{"vocab_size": 32768, "norm_place": "pre", "rope_fraction": 1.0, "attn_scale": 0.125, "init": "uniform", "lr_head": 0.00774}
Each number is 500 + 25 x the weight over its row's rms, rounded and kept within 0 to 999. Layers, rows and columns count from 0. Numbers have three digits each. The size before them is the row's rms in percent of the matrix's.

# layer 10 MLP gate, 512x192, rms 0.104, rows 15-29, columns 128-191
102:522517478506522477535545560504545481489476526490486465516480488519512509500507528509463476497540497520485466527506531502471430455534498517480520497506490477547525456492501499497457507490513511
097:533530475484521522513506483504509439498486554495525512500469470521521487484504538533544486496519458482523463525518488479506541466495488503477526502540449552500473492507485485509478553508460502
094:476498487477533510518542510521480527518515477525518482513498519475504539438522473468461510438497470502493475499489537463483538517498512486509513541442531494522477493530491485535484509538477515
105:536494530550565482482468477504531475498527496464520519523502490540485521504490450508495518545504501493462481494477454440519478486510475493503471523531467491495514495448487464540532516481533524
102:507505495511457501533477517529485517524495480501477504465479490546516529452499540510513495512505490489490446534499535499539505504527468517548461527499513476526513494489512499459460493540455535
104:518537497504501515529475510509531469484502515488501488493474546509490506503474441501510521510487503547554493506477514521459510476498480548478464531501498481525485517495499484496501556513454491
101:505493536523481471500509473494532503451457478496485479550451545471492469443512540525502557450534519521513458497512524454511475508511508510550456497495508522498510508508543496484516522538544529
111:507489503493500499490464495525508534494499495534493509520460530492511468495495416485507546482489467430525468487463501501514496492515527494483520543506541495515552517474514517551458520501493507
086:534522520513528504524503501541512453481473484520504476512472506461507532502506512516479519471519517465511504494491490486470527498526486531516501522449525486528529518491490471542510467493500527
089:493484451543484458505505479510535515515495501500507498538535517486530513489500487483485504531481499492473447467492488485497497483515489468518516539504487510516481472495507503518451557467543489
092:473502492517501513495516461537478539481452491450475489525485534542503484484502508522497527533506484496516533483441477493485501484507447505493505523452503509525528533498498484503517505457529457
103:506536544481496489530488504497548513537501462499486530461464498516475495531500538504471522522496533553508509484534543505518479471462466537477501486500526500505467513519463487506498508527487465
101:526551497480481531500520526467550517507486453532548515489504512497493448521501500531496494506489523535521501536474487505501528533541473499505486531554527526510491531468473519475547514497481496
098:485478516535447479536456498492497489512476495509482494505462518519521489513540495509459508485528509499516482504527507500480521484515568550525455513526517481560492502517476541506508473516501449
109:457483509466490456483485473523506488457474506457458487521490556531538476508504458482542533470426474533552496509513482491523496458490463496465480489523460466527502464496518523525491484497509481
# layer 10 MLP up, 512x192, rms 0.115, rows 15-28, columns 128-191
095:526513510503437495497513502483490476488524473496507513462544472494435477539510508473497547486503513507503503457494494507492510534466514504486474456521549533498531494477478511459501499491497479
097:534491456505501529457499491490496470471537486472501533547459513519524485508479559502508468482472529480500465498509541492494497485483535536491474463549511476468515481464513505515562517500529523
095:484490516495542468496476485517525478499508466511479501509506499532509483514454501547491492549486502496483442547514476455529494478516483490501513479514516504484482506537522512497537499490466493
117:461501465497465521523521485455497499469478572503456512511537491498515435517513509476524558515532526497473476497498486499474530496475505501528494440503516535520498501481520491550444494466492484
102:506447502497543507497503481464477483487529490525518480500508517491495464515527478485500482530474492472486537474463502498466456482516489491500520473517473502496558526504525503504481516499463500
108:531486509467474524508559470508463469519499547526512498475472569495460495491479502455500471507532458486498454519481520482497475476471497494506483502516525481483494527513502525466490537484502498
097:476468457549466475558498539501480501480465503511509485494537515522525524509517470487476488477530491478539453485493538480488480500502503516476547459516523517515547488575482499481497521520519477
119:537487487486519475493530516462500516524522508479510534490477537515524533490497481529493462521486457497489503522466525502461484489501533503520455450499504505456478492523545534466546515485489486
083:490506500508531492504500513504501503489484515504498552540505487478491472462465492503531461489560510526509489515465502465514470522514470493476514508494493525525494525523518487514499493542505551
090:489519510499492520522482484498450530514521501502484518548472464503485513470493487514509488517507485503523473515523552516462506482483472523530521512456489489560484500486531530505518472509534510
108:461527493498549471467488496491493509519529516516512538472471511533515529486518494476507467527484558520509488491485530480519504520454487489491454499507521576534477475530468456467519482462518518
104:535500508560516501504493519502485493518474507526526472497504478519528516500509494490506504516547512538531464477440535519509490463519457480502519462497467526488526476510549473431504529473498511
091:499453484435506556481486509481521558488485491514489463500487496518525481465511515510534508536485487479493502500482478514509515518474483509504524515509486494513484525564515532501525523423533499
096:494521457513465478492455489501492500492474506497479503517493521455526435473491499489477509470534531551533430527526536475463512476536524476481501525528519511567475502523485528520525475507513488
# layer 10 MLP down (transposed), 512x192, rms 0.0387, rows 15-28, columns 128-191
096:501478506510501503494505524508555489487499515538469445524480515480508524478498498527460540552528483497471468536539492498495464480523483501488528520484466514490518500495474508503516506504495523
102:464447498520510565487494469516537499511460499479509447492501492480577481503491519482560507539526500517493517458461504462524522505530526518468523493492484496457464497519503506512522487531473454
096:506486518512490504525507527480484535477521508512480484531509515421453486477526519451476506494530491499511519472482485503465548494527510518499496515468516522529477501453507510498513454491512492
107:479495472484530441463511526521514489496516483500514546486521509492489522451534495489517496536519464484494488439555533479531511485500528544497499512571504496477468506487501500466494489512506506
100:502442505474448528481490536508504506453506471536458486504511475482532495503467503518479522507456513479467507519514483513494515504510518495507447498470464501471490527466520556529568461508522525
104:545469526515502494494517501503507438470534491490527511456453461555470477536478510478507517485501489480519493544483508516494511512464517469480508510541515536472493496505511566489517530504469475
091:491497513477504536529546461505477506505485479494473529474511437497511496507514509479499507446513536527505484504487506496488507497487513535543490511431477517506465491481473540490503504517486470
109:508467490522473518458480501465508490520503488482512547525498508576492522508458571486475476486485489497451452525472528536507468483499495485476491504497503499480494535513479492487461518492525518
096:534494525515503504517509518493488508507509431455520504482528453468500472523525533477514489482501508495434520466533532503489493499492485496507499539510510502487517471534496477507512532452495530
094:516469470518487488488496484506528531536487509507496487507505420487499493497519476478489532482478528486522497473477458456562535500512510468533491487478510518507472503518514510503487516538474492
114:472484550523515475471494533517468479538484522483534527510482496532503520548481513508515472524474489507498526474501505509542502566486521504504516481502483487506528462542507535544504508506503496
103:477492504496472472497549481446478478526516521500516489535483539488469527471482480494504472518512488525481551459517468457475451537543475469513531535479512496490491525543491486509531489448500481
100:495458503492496495500530467503505544538459483456492546519523563489506486516481494460488484487512516502532506497523508474528484493493518480557543477509554476524515485488454460484481485517498544
092:492506479520536495502503505450470514528485552498489501512504518518540538474478466507487522501525524471499509497493510566505531501529495461517482495537513495471518518470540436494513491517519570